Each number is 50 + 12 x the weight over its row's rms, rounded and kept within 0 to 99. Layers, rows and columns count from 0. The size before them is the row's rms in percent of the matrix's.

# q: layer 4 attention query, 256x256, rms 0.0591, rows 0-19, columns 32-63
# k: layer 4 attention key, 256x256, rms 0.0612, rows 0-19, columns 32-63
q0 105:52 52 30 48 68 71 65 73 36 47 39 35 50 34 37 60 61 51 62 43 30 67 54 72 47 44 43 55 44 23 49 58
k0 090:57 40 39 42 60 58 60 30 62 48 55 40 47 53 53 49 50 71 60 56 50 57 35 44 79 36 43 18 57 60 55 59
q1 092:36 57 52 46 35 48 65 47 27 68 47 43 50 35 25 43 59 64 41 56 73 57 72 30 30 54 50 50 46 47 47 43
k1 096:40 49 40 37 68 56 40 52 73 31 43 53 47 42 65 59 63 49 62 39 50 55 62 65 69 46 44 43 56 55 51 47
q2 108:59 28 34 57 39 69 67 26 53 58 37 51 61 51 50 83 29 59 52 45 52 65 48 79 67 45 44 27 37 42 39 50
k2 100:37 33 52 56 55 38 44 58 58 27 61 68 19 62 68 38 63 40 60 61 37 34 56 74 64 62 52 41 63 46 41 64
q3 090:64 60 42 62 34 54 18 47 57 67 32 51 44 46 57 45 36 53 53 60 55 43 41 28 50 61 50 48 32 57 39 34
k3 093:42 45 29 42 53 47 52 46 58 52 61 51 39 35 50 67 68 27 34 51 62 60 42 48 61 48 61 56 62 33 47 80
q4 089:27 50 62 63 48 50 39 66 48 57 46 52 52 43 57 37 61 54 52 69 80 40 36 51 50 41 62 56 44 42 70 55
k4 102:50 39 49 59 27 36 62 39 45 52 62 50 55 57 72 59 44 34 41 44 43 44 68 48 50 47 52 36 26 62 27 49
q5 099:35 70 62 63 39 55 40 50 35 73 47 78 50 30 63 46 49 53 31 56 36 68 44 35 55 55 46 50 37 46 52 48
k5 100:54 44 23 45 56 53 63 49 53 48 57 85 56 55 56 24 46 39 41 22 51 55 50 29 31 59 45 58 49 44 53 49
q6 091:41 70 49 62 28 61 17 66 39 73 53 40 40 59 56 47 64 54 13 57 33 38 53 45 49 37 37 29 46 34 66 49
k6 098:28 50 58 45 37 36 49 44 87 50 35 60 44 55 63 44 60 47 47 63 30 37 61 47 32 42 30 50 51 33 57 42
q7 091:49 66 41 57 49 39 57 46 44 28 41 54 31 65 43 68 62 58 43 43 63 58 38 38 28 50 32 58 67 57 49 62
k7 082:61 43 67 53 37 70 47 60 54 54 42 42 71 38 62 66 42 54 57 69 48 42 58 33 64 55 51 31 48 47 61 56
q8 087:20 74 57 41 53 26 48 68 55 48 41 49 16 73 59 32 37 54 49 52 67 57 47 37 41 40 64 57 37 54 51 71
k8 097:51 44 64 62 47 46 54 39 41 40 41 62 40 47 46 40 59 59 42 52 54 66 50 23 32 53 47 40 71 55 71 39
q9 097:42 37 42 61 34 47 42 41 62 49 35 80 38 52 47 46 58 60 57 59 39 51 61 57 50 60 34 59 35 51 53 58
k9 090:34 57 49 51 63 62 51 46 50 56 33 44 59 15 70 55 47 53 47 66 55 76 57 60 61 49 79 37 59 36 50 60
q10 088:54 59 31 45 44 48 61 58 67 46 42 42 54 58 59 67 49 56 62 46 53 66 59 59 39 58 53 53 17 39 36 41
k10 092:46 38 58 37 62 64 48 50 54 47 44 34 53 57 42 71 44 45 46 59 64 66 32 59 66 42 38 48 56 71 67 49
q11 086:45 49 39 47 61 45 54 52 52 72 59 33 64 56 61 48 43 41 59 35 62 67 64 61 52 43 68 57 43 62 50 68
k11 085:43 35 60 34 35 62 66 58 65 57 54 43 39 45 26 23 52 31 51 50 50 34 50 60 36 31 55 58 63 40 45 51
q12 099:81 34 39 45 48 00 55 52 75 61 70 45 38 52 40 32 40 49 72 53 49 61 55 50 59 64 49 52 61 64 41 44
k12 103:56 47 30 44 46 51 55 64 61 37 60 60 66 41 67 60 60 44 59 64 61 86 40 26 52 44 43 65 51 58 31 84
q13 111:57 41 38 50 41 39 43 50 56 34 56 70 38 53 45 67 49 66 48 31 44 49 53 59 48 52 42 58 56 61 42 58
k13 118:33 33 32 49 60 56 55 37 38 24 74 50 43 47 59 17 54 54 74 62 52 46 53 57 44 62 60 52 55 67 36 49
q14 102:70 34 22 39 39 49 39 41 50 34 51 56 66 66 49 63 47 56 56 67 62 54 31 53 33 52 32 53 58 41 47 53
k14 095:50 50 41 41 54 45 55 52 32 70 52 53 71 52 52 69 46 48 53 37 80 64 53 51 43 61 41 55 29 43 54 53
q15 100:54 68 54 60 64 34 23 67 64 36 58 34 77 70 55 25 40 53 48 58 56 37 42 43 33 52 36 67 48 51 57 66
k15 098:46 45 46 77 38 58 48 21 34 60 44 64 36 45 77 36 61 35 32 61 43 46 61 41 45 45 41 45 61 51 51 45
q16 097:56 63 48 66 47 50 44 41 33 55 48 47 28 50 50 43 38 35 35 64 35 51 63 49 28 65 58 04 58 39 55 46
k16 099:51 66 72 56 30 43 35 75 59 39 55 39 51 70 41 54 56 44 41 70 34 33 59 40 41 49 46 65 63 48 63 45
q17 096:54 47 34 54 43 36 64 48 50 65 34 59 28 51 34 24 64 49 42 56 42 53 43 49 53 34 37 64 48 59 49 71
k17 103:38 54 44 42 48 49 56 51 57 39 44 57 62 56 42 25 42 44 39 69 45 42 34 56 38 53 52 53 65 59 45 48
q18 096:49 75 62 57 35 57 59 56 49 67 48 61 64 54 48 27 34 48 34 51 60 53 56 45 60 44 48 54 54 60 39 63
k18 097:56 53 51 61 35 57 42 36 33 68 53 79 73 49 41 41 46 43 41 71 44 38 49 58 20 49 36 45 37 56 30 56
q19 095:35 51 49 57 37 84 47 47 45 79 53 56 51 45 56 25 76 69 49 50 62 36 69 40 43 45 59 49 48 43 48 27
k19 094:44 47 57 71 76 51 48 44 43 69 38 50 33 65 50 48 63 30 59 25 60 52 55 36 44 45 55 44 42 34 61 50